Part of a small language model's weights.
Size: width 128, 4 heads of 32, MLP 256 ReGLU, vocabulary 2048, 2.3M parameters.
Training: 144M tokens, 8814 steps.
Each number is 50 + 12 x the weight over its row's rms, rounded and kept within 0 to 99. Layers, rows and columns count from 0. The size before them is the row's rms in percent of the matrix's.

# layer 9 MLP down (transposed), 256x128, rms 0.14, rows 138-209, columns 0-31
079:52 46 53 53 58 58 48 55 51 54 60 72 35 59 57 43 59 58 54 63 36 49 35 62 40 43 66 48 70 51 47 52
104:70 55 46 50 66 63 81 48 53 45 37 47 43 29 53 62 51 45 61 52 45 41 70 56 36 41 35 63 52 33 31 37
088:60 45 51 58 39 56 41 45 58 45 54 51 42 51 49 67 45 64 56 70 49 59 54 50 31 49 49 46 53 43 56 61
106:50 50 38 30 59 42 66 55 33 56 29 53 54 51 70 58 61 49 24 64 21 61 63 71 52 48 40 43 40 28 46 51
105:34 39 44 37 41 43 74 55 27 28 37 72 35 79 45 58 52 37 71 58 58 53 78 46 22 51 36 50 38 54 44 56
099:43 56 45 40 44 49 50 54 42 56 70 52 76 50 53 39 47 58 42 49 48 63 66 54 55 56 42 49 45 33 62 48
093:58 31 49 51 56 59 72 57 37 39 34 41 38 50 53 42 54 62 57 64 41 62 54 28 41 44 26 31 49 46 41 74
098:66 53 38 63 62 73 36 34 36 84 35 54 41 56 57 23 53 40 52 47 66 53 65 41 49 35 40 47 63 67 39 67
092:59 56 32 50 63 43 54 38 23 56 48 45 51 53 68 33 52 48 38 52 50 71 31 42 41 64 62 60 55 51 59 54
106:41 30 52 52 47 45 63 55 55 52 39 42 54 48 52 51 29 37 74 47 74 50 54 59 51 63 55 36 70 28 51 64
099:56 54 34 54 49 44 64 38 61 64 19 47 41 46 26 38 58 36 25 61 40 57 56 61 41 66 58 69 41 58 54 57
114:32 56 58 70 47 59 34 38 48 50 54 47 48 68 50 43 63 53 51 51 38 54 62 60 39 50 45 45 46 67 48 64
103:63 46 44 41 32 54 37 43 51 36 65 57 57 66 43 55 44 48 50 65 43 64 46 45 69 42 57 48 54 61 38 68
091:44 37 52 61 36 41 31 45 51 41 40 63 54 46 32 48 40 66 37 38 43 26 54 49 48 63 46 52 62 49 64 33
094:58 56 60 58 37 56 74 39 73 67 46 39 51 60 27 47 37 44 68 46 53 36 53 35 67 37 48 55 38 44 65 33
105:46 40 69 57 33 36 57 48 57 58 44 59 60 52 74 67 62 45 35 69 57 70 46 64 28 42 36 47 60 64 55 30
093:37 48 60 62 58 48 19 39 54 34 39 59 48 59 48 56 64 41 55 38 75 60 42 43 37 41 62 41 29 61 61 61
103:55 27 48 46 41 40 52 57 49 61 39 41 74 53 61 26 40 47 40 45 56 61 65 43 62 33 48 31 44 53 46 46
096:46 38 30 45 28 31 73 52 64 32 52 32 71 45 53 49 41 49 60 54 37 52 62 56 58 50 56 50 68 36 61 38
089:36 48 79 45 31 39 59 63 42 46 53 60 63 57 37 53 54 37 45 58 47 52 57 65 62 64 43 42 46 39 59 35
086:63 20 60 41 40 22 59 70 70 42 50 43 26 49 56 50 41 48 57 73 59 59 52 54 47 57 58 60 64 39 57 53
097:53 59 49 52 49 44 29 53 70 44 39 40 46 47 64 50 50 50 48 48 45 53 52 64 43 37 49 38 56 69 58 65
096:73 47 60 48 40 35 37 55 70 37 26 57 59 55 34 64 52 61 22 48 44 59 49 55 66 45 35 51 33 71 51 57
102:56 33 69 37 66 49 49 62 69 63 55 75 51 60 42 70 28 39 41 42 50 45 45 57 45 74 44 49 30 54 27 37
101:35 56 59 55 38 53 51 39 64 36 28 36 57 63 66 31 27 58 44 66 34 54 57 33 56 50 50 43 60 55 54 56
103:35 46 31 44 45 63 53 49 56 74 43 39 49 58 43 50 62 48 43 65 48 52 53 61 61 67 45 46 52 41 46 62
106:57 48 44 56 61 68 54 66 40 40 42 56 29 65 60 40 38 45 54 47 61 52 43 39 56 52 59 90 32 59 34 50
092:53 46 49 45 57 28 58 75 61 51 69 45 62 54 55 42 40 36 54 35 35 47 40 68 52 58 32 45 41 40 43 58
108:52 42 29 51 53 49 38 37 68 67 47 43 65 54 46 60 42 44 31 43 31 42 55 56 38 53 34 55 50 70 63 53
100:41 48 58 55 52 45 41 30 35 40 36 69 30 37 48 50 74 64 55 47 46 45 60 40 57 57 55 43 27 41 76 62
091:65 50 57 42 58 73 52 54 32 51 55 44 44 45 63 68 50 43 57 61 47 56 63 51 38 44 55 81 71 51 52 53
119:45 41 50 40 52 48 31 62 55 48 54 61 52 60 54 49 52 48 71 51 63 42 34 13 42 59 55 61 42 66 70 32
098:57 47 23 65 60 59 42 42 50 73 61 70 40 45 27 52 61 68 53 54 42 33 34 47 36 69 65 67 57 36 53 65
107:60 58 65 30 53 40 55 57 71 40 53 40 40 54 35 59 45 35 48 43 64 59 27 54 47 37 62 62 45 25 45 47
096:44 53 58 53 34 52 50 70 58 61 59 54 57 52 36 59 55 23 62 55 42 62 56 55 46 64 54 44 41 44 56 56
101:44 45 52 64 50 37 60 43 53 44 61 48 44 44 30 77 65 46 41 55 45 36 25 40 27 51 44 46 44 61 59 51
102:50 45 50 55 24 57 34 48 66 59 48 62 68 39 42 49 56 27 33 32 53 42 51 33 34 59 52 54 58 40 67 62
089:47 75 38 31 39 60 43 59 79 65 57 41 53 22 36 36 55 64 39 58 47 52 37 38 39 50 81 65 57 62 42 47
103:37 57 69 37 70 45 43 56 63 64 35 26 62 31 49 54 41 52 44 52 57 53 67 51 34 40 46 82 44 37 47 46
092:40 72 41 51 58 49 44 27 37 41 84 78 50 54 48 41 67 51 37 63 47 47 51 51 49 60 53 41 47 54 45 53
093:51 40 44 75 32 64 56 43 47 39 51 55 60 61 53 72 55 50 63 65 54 40 60 48 58 48 62 57 68 28 49 61
101:50 57 38 33 52 51 63 69 49 47 50 48 53 60 46 49 41 48 48 40 42 62 68 83 68 64 66 37 70 69 32 69
092:38 65 33 48 38 48 33 44 58 61 36 42 54 56 58 45 52 61 56 27 48 52 59 39 41 49 59 47 47 32 27 41
105:72 56 71 42 45 34 56 44 63 51 41 39 67 38 40 58 50 47 47 52 42 69 60 40 53 48 34 24 72 58 40 44
089:58 56 73 48 51 50 65 73 67 46 48 61 49 49 54 40 66 47 46 48 54 53 70 45 51 49 37 49 27 34 40 57
091:51 72 73 43 36 56 36 41 65 45 63 44 42 40 48 57 38 57 29 41 35 49 53 83 63 31 48 50 42 39 56 30
102:74 42 62 32 65 50 41 45 36 57 42 26 32 51 48 64 53 50 68 54 52 74 42 51 65 48 52 54 66 57 76 53
100:39 57 33 58 49 56 53 70 65 57 77 41 60 41 46 62 31 51 42 49 29 38 63 24 57 60 41 55 51 37 37 39
076:49 63 55 40 57 41 22 55 47 70 44 62 40 56 56 57 56 63 54 71 41 54 45 51 34 45 47 52 65 52 56 64
099:52 42 40 28 29 44 27 62 49 26 55 48 24 69 35 26 49 65 67 71 56 52 30 65 54 50 42 57 51 59 60 45
110:50 56 36 45 67 37 39 38 60 70 47 48 34 58 47 36 54 50 44 39 47 56 37 73 56 63 60 62 67 44 63 34
105:41 52 62 47 43 61 68 41 67 58 39 47 59 51 55 51 60 33 41 62 49 45 36 44 36 41 60 51 51 61 54 57
112:55 47 45 62 30 40 42 63 48 60 56 57 34 47 48 80 76 64 47 47 47 51 56 47 37 55 39 42 40 44 50 45
107:56 33 78 65 57 31 67 57 44 51 37 62 45 50 40 40 51 31 48 43 45 46 44 39 25 51 81 64 47 48 42 65
100:44 54 59 51 40 35 41 53 70 44 61 38 44 62 57 48 52 40 32 40 44 47 58 50 48 58 54 61 38 59 44 66
109:51 46 50 55 50 87 14 58 44 66 44 45 43 57 38 49 63 53 57 64 51 46 54 40 44 51 41 49 56 26 56 74
111:55 50 57 71 45 43 64 61 55 56 55 37 51 50 45 59 62 55 23 27 63 71 47 58 41 40 45 35 55 67 35 29
107:37 74 58 57 40 44 49 36 27 43 72 63 40 54 31 68 41 47 35 64 72 54 59 50 52 63 51 66 56 59 54 60
098:51 50 53 48 48 56 60 47 42 39 47 53 48 64 60 44 31 27 57 41 53 43 33 47 53 34 46 38 65 35 55 65
098:34 34 41 41 66 72 50 55 36 57 48 46 38 42 61 55 53 38 82 57 40 76 75 56 41 44 38 46 62 59 41 50
088:65 47 44 68 38 57 43 64 41 64 76 49 41 30 50 40 36 64 61 57 45 62 49 49 72 41 57 56 63 55 46 56
127:54 48 50 41 35 57 45 32 56 48 55 50 39 37 38 69 55 51 57 47 28 48 66 37 24 69 46 41 57 33 60 59
094:19 38 46 43 34 42 38 48 43 57 54 48 47 62 51 51 50 66 39 49 59 48 24 49 58 53 53 80 46 60 41 55
104:22 78 37 57 21 53 41 51 52 57 34 50 43 55 58 47 54 53 61 43 35 49 52 46 62 55 42 49 59 47 74 34
103:46 49 57 43 61 50 80 59 63 53 35 55 33 40 47 38 52 91 44 58 43 65 49 50 47 54 58 38 51 61 28 63
082:39 49 78 67 31 41 51 35 46 57 54 56 58 49 49 47 34 40 61 25 41 34 54 55 58 67 36 50 77 62 48 39
097:47 47 53 63 49 60 38 39 38 55 62 46 43 65 39 48 47 56 59 53 63 46 35 29 58 51 59 55 34 41 37 52
096:59 60 54 73 66 34 37 42 36 57 13 55 56 46 53 35 57 66 42 58 55 51 53 42 41 54 61 47 43 50 75 39
104:66 22 42 56 37 68 50 57 50 53 25 38 50 54 72 46 38 52 48 55 45 50 38 39 60 66 43 38 43 50 64 41
092:49 43 45 52 49 43 51 54 37 51 60 75 44 42 51 59 69 41 53 43 50 47 38 50 40 46 40 56 48 48 62 46
092:50 49 48 52 69 70 48 53 31 52 31 47 36 44 65 50 40 48 71 60 75 56 67 43 61 47 37 52 68 55 41 44
107:39 57 61 55 46 44 58 42 66 56 45 41 54 52 50 64 55 70 57 45 50 52 59 46 54 35 19 36 73 56 42 43
# layer 9 MLP gate, 256x128, rms 0.148, rows 139-209, columns 0-31
098:45 48 39 54 40 40 35 39 43 59 69 55 40 74 55 55 56 73 64 56 55 50 55 65 39 64 49 48 49 64 57 52
084:55 49 64 42 63 85 58 39 45 46 63 59 51 52 54 35 28 21 46 40 43 59 63 36 42 62 24 44 54 52 53 39
099:38 54 58 41 67 38 53 51 57 58 37 48 47 42 48 49 76 52 31 20 53 43 83 49 54 69 33 53 44 37 57 50
111:48 70 54 54 63 53 56 51 69 20 60 55 53 77 39 37 44 66 50 56 45 42 68 58 23 39 76 45 47 56 48 29
096:27 51 44 50 56 40 56 53 34 50 24 76 47 41 56 46 45 31 62 50 24 35 59 63 54 45 38 54 29 51 56 59
095:25 64 57 50 42 50 60 54 50 49 33 48 56 46 67 51 47 50 40 51 35 44 74 38 63 49 50 39 31 64 34 52
098:51 63 56 63 52 23 26 42 66 46 54 72 60 72 50 36 27 62 47 47 31 66 51 49 45 47 56 29 39 68 50 69
095:30 55 46 45 27 58 25 50 44 40 42 61 52 47 42 31 71 41 52 67 34 30 63 53 45 34 51 41 39 54 55 28
100:62 38 52 39 60 34 53 68 46 46 57 57 59 64 30 54 52 60 55 56 41 50 46 42 56 49 46 49 36 44 47 47
103:60 38 48 33 51 69 58 51 34 55 50 35 50 49 59 49 53 56 42 66 46 51 33 58 60 44 48 54 36 35 45 46
109:49 66 63 51 73 45 44 47 36 33 54 54 52 43 62 53 47 50 45 44 67 46 59 49 38 61 52 53 49 57 40 35
102:67 49 65 51 64 62 60 51 64 27 54 40 49 64 59 42 72 47 60 30 35 41 53 39 44 67 47 52 50 51 39 45
097:68 76 41 45 30 53 54 31 53 39 68 43 57 53 65 45 42 67 29 58 54 57 50 58 50 59 55 61 46 38 77 43
090:54 57 70 52 58 51 53 45 64 32 54 56 67 49 43 35 33 55 45 31 54 46 28 47 73 42 63 54 41 74 45 49
096:45 42 68 39 40 46 58 54 60 30 52 70 39 57 31 40 27 58 56 58 40 31 36 48 80 56 51 50 30 40 65 50
097:51 38 53 48 59 70 37 54 42 53 58 30 55 68 47 46 68 50 82 56 58 53 37 64 45 64 64 57 52 64 43 50
097:57 59 40 62 38 45 54 54 33 35 72 58 54 52 47 55 41 57 46 50 51 26 63 51 33 34 60 56 31 40 46 45
094:69 49 53 62 38 51 44 57 36 42 50 56 44 56 36 30 68 50 57 18 49 35 52 63 53 49 51 31 62 45 51 87
093:68 29 50 32 31 62 42 68 53 43 63 52 52 51 45 34 48 38 34 61 40 44 27 60 46 52 27 68 37 62 84 38
091:50 49 51 20 61 50 51 53 58 52 53 42 70 50 46 61 39 44 40 61 49 43 44 55 51 27 49 60 56 59 61 50
100:54 39 38 59 49 46 59 54 62 53 46 48 58 84 28 48 41 29 50 56 40 59 33 50 62 38 47 62 47 76 37 49
100:56 45 51 47 67 48 40 46 61 60 60 58 82 60 37 64 43 22 47 39 35 37 55 48 35 15 38 34 45 54 68 50
104:34 33 44 28 60 56 50 51 76 50 53 32 60 72 54 54 45 60 48 45 16 70 57 66 58 52 51 44 55 36 50 55
101:57 46 39 50 43 41 61 47 39 62 69 41 45 61 39 53 32 46 32 43 41 61 68 43 43 56 61 52 57 51 61 37
102:40 66 53 59 34 60 55 35 59 53 65 55 49 67 52 53 43 31 18 44 56 25 49 41 45 49 49 42 61 44 44 38
104:49 53 46 32 56 43 43 60 32 60 45 54 43 71 32 46 43 57 51 30 50 26 53 60 51 65 46 69 39 50 81 53
092:62 43 62 43 69 61 46 46 57 53 47 62 50 35 29 47 37 61 47 30 39 65 74 60 44 56 71 47 50 40 76 54
097:48 41 53 42 37 53 44 75 53 66 62 65 57 82 29 45 66 41 46 51 51 44 43 71 64 34 27 51 33 45 65 55
104:56 48 80 57 45 67 40 39 47 55 49 43 63 57 47 49 66 42 40 46 55 49 29 54 60 55 67 42 35 57 50 45
096:56 35 76 56 57 62 58 32 58 66 61 43 60 55 78 42 37 56 33 27 52 50 51 59 56 62 62 47 50 36 39 37
105:53 49 34 49 37 45 55 54 66 54 59 58 48 39 35 33 52 85 50 58 24 50 41 92 52 38 53 44 42 45 48 61
097:51 36 46 21 37 22 56 46 58 39 74 69 35 63 37 59 58 38 51 49 56 53 46 52 57 50 48 49 36 64 52 47
098:46 34 56 53 40 52 44 66 60 55 40 58 70 45 48 58 48 43 24 51 58 25 41 41 43 51 30 57 57 40 61 35
104:62 46 48 45 71 43 53 55 56 59 33 67 57 40 31 33 39 45 49 57 59 26 57 30 51 35 40 45 53 52 65 46
102:54 25 49 56 47 50 59 58 62 49 72 81 56 65 56 46 47 64 47 40 41 45 23 42 42 45 35 42 54 53 55 63
097:57 51 66 51 46 35 38 59 50 72 57 45 36 77 50 48 39 52 36 36 53 42 53 45 33 56 48 40 39 53 63 46
092:42 61 42 41 34 30 39 46 65 73 40 39 59 71 40 29 44 46 63 62 31 31 56 40 30 55 35 46 41 64 40 38
101:67 43 64 38 65 62 47 55 61 51 59 53 39 39 38 34 58 64 50 44 35 66 38 47 38 63 30 45 51 48 44 27
094:24 53 74 36 58 55 38 32 55 52 41 52 64 56 42 41 28 48 69 55 49 66 66 50 68 49 40 69 53 42 49 42
091:29 66 61 47 55 46 34 44 64 61 41 52 63 38 39 53 58 45 43 37 42 57 36 35 55 50 49 62 54 58 53 28
107:43 41 45 28 29 46 54 65 45 58 38 50 46 44 49 27 46 41 57 51 40 48 55 64 49 47 54 57 61 57 41 56
093:22 61 59 37 42 66 40 45 58 48 71 46 46 70 37 36 23 45 42 30 55 52 63 48 34 40 71 52 60 80 52 46
106:46 55 46 65 44 60 54 46 61 35 63 50 41 48 53 47 54 52 56 51 49 36 49 93 54 73 45 80 37 60 48 52
090:81 44 47 40 67 60 58 71 41 40 38 44 56 51 46 47 69 34 38 45 50 34 60 44 47 57 44 50 57 43 43 35
089:53 50 47 62 41 78 55 39 49 31 56 51 61 47 57 64 41 59 34 33 43 35 34 61 55 41 48 38 36 61 46 42
103:50 39 60 42 48 24 40 50 71 39 53 56 54 62 28 72 39 49 47 51 60 38 52 36 39 55 33 53 65 57 49 34
095:45 58 45 37 58 46 51 35 53 29 50 45 41 72 68 50 56 46 47 11 47 68 35 54 42 43 54 32 54 52 32 54
083:50 51 56 62 33 45 48 55 45 25 37 83 65 58 49 37 46 43 41 37 45 59 53 50 29 51 37 80 48 81 35 30
096:60 60 70 56 55 45 55 60 41 27 44 65 56 56 45 40 46 68 33 38 49 30 39 67 67 51 57 66 55 53 40 30
098:45 53 61 41 55 59 72 46 54 50 52 34 56 63 58 58 44 53 45 55 62 33 36 59 44 76 50 56 48 50 48 50
101:31 50 50 45 69 40 37 58 58 64 45 35 50 53 55 56 47 62 42 37 45 54 45 54 38 53 35 42 63 50 58 56
113:35 54 61 54 81 42 59 57 50 39 64 35 40 50 61 49 48 55 42 46 51 50 38 63 70 38 65 71 37 47 62 44
102:49 43 32 72 55 31 49 68 59 43 56 45 93 60 52 36 53 19 40 43 44 41 41 47 28 43 50 63 54 57 48 57
099:61 55 30 35 30 41 56 68 61 64 56 41 55 52 54 56 42 56 47 58 52 68 33 56 69 54 66 46 43 38 29 40
105:49 47 46 39 43 37 46 65 61 51 66 38 61 40 62 39 51 57 30 43 57 50 58 66 44 51 50 46 40 42 43 36
110:56 38 42 53 42 42 58 54 63 58 58 36 37 50 61 64 47 63 51 57 56 51 48 70 46 56 56 60 60 43 71 50
097:60 77 73 58 62 52 57 36 62 56 64 33 75 47 74 45 38 45 42 30 50 52 38 50 36 67 59 74 52 61 47 42
099:36 64 54 56 53 48 54 60 65 44 58 40 35 53 37 55 62 68 55 52 60 55 43 64 55 63 57 52 66 47 33 31
097:38 54 66 47 31 55 56 52 56 45 41 60 35 48 30 48 44 50 61 53 44 41 56 62 30 30 40 58 51 58 67 52
090:27 72 52 49 59 31 54 51 42 46 49 70 46 67 56 40 66 54 56 51 51 53 64 57 56 38 49 37 46 64 55 38
113:47 65 59 41 57 21 44 50 45 38 29 63 57 47 49 59 73 43 64 50 52 50 58 52 44 51 41 73 42 52 48 51
093:58 45 57 64 35 48 54 78 70 45 47 53 52 45 59 50 51 57 50 58 54 16 62 53 63 71 64 59 40 41 60 15
108:43 48 36 36 40 41 26 77 49 40 45 30 36 54 48 66 59 68 44 54 54 11 36 76 70 44 56 53 33 49 72 47
107:56 43 52 50 66 40 47 48 35 51 50 40 43 53 15 34 54 59 45 50 36 55 52 60 73 55 58 36 37 49 69 53
091:51 64 47 35 71 74 39 43 64 39 42 34 57 48 32 60 52 31 35 41 31 51 60 50 73 68 72 47 29 57 49 39
101:39 31 36 37 54 57 60 81 51 59 33 75 42 79 31 36 30 46 44 32 34 40 49 56 47 45 46 45 49 62 87 54
092:30 46 59 50 57 35 53 39 34 38 52 64 58 44 37 31 66 51 50 13 34 59 45 36 40 70 29 55 38 47 55 46
100:67 41 72 72 49 43 35 49 56 53 76 64 64 50 38 57 46 41 46 46 47 41 41 46 42 53 35 52 44 45 68 61
097:72 58 63 71 55 36 42 59 48 34 61 33 70 58 30 53 35 60 61 48 53 50 50 43 53 52 79 31 49 29 37 55
089:30 47 35 55 50 49 42 49 63 34 67 50 41 34 45 47 62 69 40 43 52 47 35 59 55 45 79 50 63 65 65 39
107:51 53 70 47 51 55 52 48 50 62 47 72 51 51 40 44 77 60 59 53 47 43 31 53 58 59 46 69 55 64 52 28
# layer 9 MLP up, 256x128, rms 0.157, rows 139-209, columns 0-31
102:40 63 49 38 41 53 31 42 54 46 68 35 41 81 64 37 43 51 60 57 58 42 46 49 29 76 57 35 48 70 55 35
078:48 43 31 42 47 51 66 67 57 28 75 58 41 39 61 56 50 33 48 53 51 29 78 57 54 49 23 55 44 49 65 46
100:62 47 37 49 49 31 47 68 40 50 37 48 51 59 45 45 71 41 54 74 48 49 54 52 59 54 55 43 42 44 37 36
117:44 61 67 59 54 44 59 42 63 24 68 65 46 73 45 32 45 66 57 51 51 41 66 56 24 45 68 37 47 65 51 34
094:47 50 28 56 48 53 37 61 49 41 33 69 40 47 42 35 54 53 60 57 25 60 59 60 67 34 44 51 26 51 26 53
090:34 51 65 37 57 49 42 46 56 60 44 40 69 47 69 64 79 51 48 63 55 66 60 37 64 49 36 48 30 56 64 49
097:29 78 34 64 54 60 40 52 45 65 56 59 59 40 40 46 53 49 50 51 39 45 60 60 48 47 73 19 31 49 38 57
088:60 37 49 53 55 70 36 56 51 71 26 56 53 47 33 40 69 35 46 57 63 21 30 57 55 42 41 44 37 42 45 33
122:26 57 72 51 40 65 45 51 56 47 48 51 27 56 58 41 41 18 49 56 53 53 58 53 49 40 65 66 51 61 54 44
095:41 50 55 46 45 45 58 42 57 57 52 58 63 64 45 57 43 60 58 54 37 75 51 47 44 34 71 71 24 56 52 29
117:51 47 48 60 43 69 44 46 57 47 66 44 37 52 65 34 44 55 47 39 52 60 33 51 49 52 66 62 51 56 32 39
109:43 46 50 38 38 41 29 46 42 52 65 47 58 45 29 43 38 54 33 63 58 43 56 53 38 38 57 47 37 52 63 37
103:36 49 69 27 55 46 45 33 57 56 39 52 50 57 42 45 41 55 66 58 43 52 51 33 46 30 42 33 44 58 21 42
086:51 46 25 52 67 56 46 60 44 53 47 63 37 56 52 59 52 41 42 36 25 46 58 55 42 40 54 49 63 23 48 61
095:44 38 65 40 53 33 63 31 61 30 53 63 36 52 28 42 31 56 62 37 50 36 38 59 63 44 59 53 43 49 64 58
092:52 55 37 37 74 49 56 54 41 56 27 26 31 54 62 54 60 62 51 46 25 45 46 56 61 53 35 56 42 44 65 61
106:68 38 49 78 54 46 43 31 54 61 52 35 57 59 81 64 37 47 66 38 67 57 43 37 52 37 51 57 73 24 50 60
090:51 53 41 45 50 64 59 37 56 61 56 43 57 44 66 50 57 49 46 51 54 45 54 62 55 45 59 67 31 70 47 41
090:38 54 58 44 79 21 47 40 44 58 37 46 44 61 52 54 30 77 56 32 39 50 71 40 35 53 67 42 57 38 06 59
082:40 65 68 49 41 59 67 25 27 37 53 55 59 54 51 38 48 45 91 57 27 71 74 59 50 58 46 50 47 47 50 67
091:47 56 56 52 54 38 60 46 36 48 53 39 52 49 53 57 71 57 65 46 55 46 44 44 44 41 58 34 45 69 48 61
100:57 51 36 58 49 39 72 52 51 64 37 48 36 38 49 53 60 51 49 87 55 49 56 59 59 47 59 32 54 24 55 65
098:44 68 54 45 30 32 48 59 63 49 35 49 51 55 34 45 71 57 37 56 51 60 51 61 24 47 37 46 63 41 57 63
098:45 58 47 55 64 54 54 48 54 47 43 74 54 41 54 40 62 46 54 61 61 42 58 51 61 58 66 81 67 51 55 35
103:40 62 38 63 43 46 55 45 29 47 70 48 49 59 42 45 55 33 55 19 53 36 60 42 38 56 45 63 54 46 49 42
109:78 58 50 51 42 57 31 58 52 62 33 67 42 65 35 42 52 45 30 55 40 23 50 35 59 60 37 61 33 34 75 46
094:32 50 63 55 45 49 43 74 39 40 57 32 69 69 66 55 86 44 53 50 48 34 33 29 49 57 33 56 60 63 39 42
110:45 74 45 47 52 55 51 55 49 29 35 44 54 27 47 37 39 41 50 48 33 51 61 40 36 55 66 43 50 49 54 23
112:64 24 44 38 72 54 40 40 47 48 36 39 56 45 71 83 45 55 61 47 49 57 42 62 69 65 72 47 37 45 50 52
089:68 39 65 40 52 29 33 54 52 30 49 42 47 48 30 57 65 29 60 50 38 70 40 54 71 78 23 39 51 39 61 64
106:57 55 63 50 76 42 56 40 51 49 64 52 66 64 57 53 28 51 45 37 29 45 47 65 43 39 52 52 69 60 55 50
093:45 50 63 48 45 54 60 39 49 50 54 56 48 31 67 59 46 57 48 62 59 60 62 40 66 35 53 45 30 49 51 39
103:59 55 43 49 48 69 43 41 63 50 63 43 47 58 49 53 64 53 65 56 27 69 62 67 50 62 62 49 36 42 58 69
101:56 32 53 41 53 56 53 34 42 45 58 57 48 36 41 43 23 45 74 51 48 49 63 33 45 59 52 59 55 59 65 48
098:50 58 48 44 56 37 38 67 36 68 32 28 61 51 47 53 75 45 72 69 64 43 51 46 49 69 51 68 62 62 40 40
112:35 66 45 67 56 63 63 39 45 36 41 45 56 42 44 42 51 47 73 58 37 53 69 58 60 28 55 30 58 52 38 47
084:41 59 22 40 31 30 41 52 46 49 63 42 70 32 45 42 26 57 57 56 65 44 66 59 33 62 52 53 82 48 58 56
099:53 65 59 60 60 60 37 49 27 48 46 44 49 31 38 54 56 56 54 50 51 51 51 48 25 66 31 51 71 53 54 41
091:44 44 68 49 28 37 52 70 53 54 57 63 54 59 67 54 50 46 34 64 45 34 46 50 43 54 56 64 39 64 66 50
088:30 52 42 53 50 37 48 61 53 61 58 43 78 63 55 48 60 44 73 48 55 41 55 54 56 41 41 53 47 66 58 47
101:43 51 33 44 72 56 57 40 40 47 54 77 32 58 50 50 59 59 56 43 51 44 61 38 38 59 54 42 29 55 58 43
091:40 47 55 71 48 50 54 58 52 62 67 46 52 75 33 43 41 58 53 39 35 49 64 41 51 42 53 42 53 70 48 40
104:52 60 63 36 63 41 62 73 71 48 33 30 53 59 58 59 68 31 60 52 60 41 52 66 40 64 40 52 49 55 76 46
090:27 75 70 49 41 33 51 33 53 52 48 52 38 54 58 53 27 63 50 68 51 46 42 49 34 38 74 55 24 66 49 40
087:73 57 56 58 59 51 69 54 39 42 51 33 52 42 57 53 64 41 65 40 47 35 59 44 51 68 35 71 61 44 46 53
091:46 33 35 64 37 50 26 53 43 28 53 59 51 46 59 74 61 44 52 48 84 14 55 50 45 58 48 54 52 37 36 62
094:70 50 62 53 38 39 67 46 49 33 44 46 35 34 49 68 57 73 69 50 51 46 75 60 66 34 54 56 53 51 42 44
075:81 63 59 49 66 38 36 42 44 46 38 65 76 34 66 58 48 50 44 36 34 66 47 51 45 64 40 38 47 66 42 38
088:73 71 54 36 44 66 69 25 48 63 40 66 43 50 49 47 24 65 44 39 50 66 35 84 43 54 55 60 61 67 47 33
110:55 27 59 46 42 52 23 50 35 43 59 44 47 53 49 44 60 51 41 42 39 50 53 44 63 51 62 55 52 77 29 26
111:60 37 56 39 32 69 36 44 48 53 43 59 44 68 41 42 56 49 46 53 64 36 50 27 63 51 77 57 43 45 68 55
116:68 34 67 45 60 63 58 51 56 35 47 50 55 69 47 37 64 48 64 45 51 46 49 61 32 53 59 44 42 52 44 69
100:57 57 38 45 47 55 80 63 47 36 27 37 52 46 56 67 64 60 57 48 59 53 32 58 66 45 36 32 66 54 50 56
094:46 67 40 57 68 63 48 39 67 54 52 42 52 50 47 26 53 45 36 63 40 63 47 59 60 51 46 38 44 49 34 46
104:30 67 48 43 65 31 62 69 58 46 46 51 43 48 29 59 49 47 63 49 35 60 44 71 71 44 47 52 57 55 60 21
130:43 62 31 60 56 40 25 58 29 42 47 51 53 73 38 30 56 29 37 34 44 35 55 34 38 60 45 31 50 66 32 52
094:55 39 51 49 49 42 44 53 29 51 38 57 40 53 49 50 47 41 41 76 55 24 58 35 66 70 33 39 46 21 47 51
095:47 52 58 52 49 35 63 59 64 43 47 33 30 44 47 55 77 49 33 59 63 57 24 52 61 68 52 40 48 46 44 39
105:66 38 37 31 44 55 57 74 44 46 49 63 38 33 30 64 39 51 60 69 43 52 61 55 20 35 34 61 52 40 40 49
087:53 73 62 46 42 42 39 69 51 64 34 67 42 54 52 31 53 64 55 52 46 56 58 36 54 53 21 56 32 52 65 51
125:52 23 45 45 40 55 38 36 43 36 35 59 47 57 49 55 76 24 64 67 27 68 50 53 59 50 42 45 31 47 34 48
095:39 56 39 42 62 49 49 35 27 41 64 49 54 57 30 52 50 62 61 39 40 68 51 40 28 31 34 43 64 60 39 65
103:62 44 41 41 57 49 49 72 40 48 24 44 50 41 39 58 45 56 33 29 44 21 58 55 56 60 71 50 80 49 55 47
101:40 63 65 51 31 44 43 30 51 32 60 55 21 54 54 42 56 43 39 56 47 53 45 49 56 59 41 53 33 57 50 41
076:54 56 38 70 35 55 46 70 52 39 50 56 51 55 61 36 31 62 58 33 43 42 30 63 45 25 50 55 69 64 41 47
108:42 52 42 46 63 65 63 61 59 56 43 54 59 51 42 48 49 46 30 39 45 49 51 46 45 68 59 38 43 35 89 64
091:26 69 58 60 51 58 37 51 65 36 36 47 37 52 47 41 50 90 71 52 34 51 63 43 57 50 63 62 52 77 46 45
100:58 38 60 62 44 24 56 53 70 53 56 63 41 75 38 42 57 39 47 65 41 44 50 51 44 43 66 46 52 45 41 47
087:59 73 63 63 42 50 46 63 50 62 50 40 48 52 70 54 58 61 41 49 42 40 67 58 42 50 77 41 50 44 60 52
086:43 56 49 49 40 55 38 40 44 56 40 69 65 59 33 51 56 75 35 60 51 49 52 68 37 30 62 65 41 55 57 54
106:60 56 48 49 63 44 45 62 61 26 56 46 35 53 46 54 50 48 61 58 24 24 44 56 52 60 48 53 36 48 57 53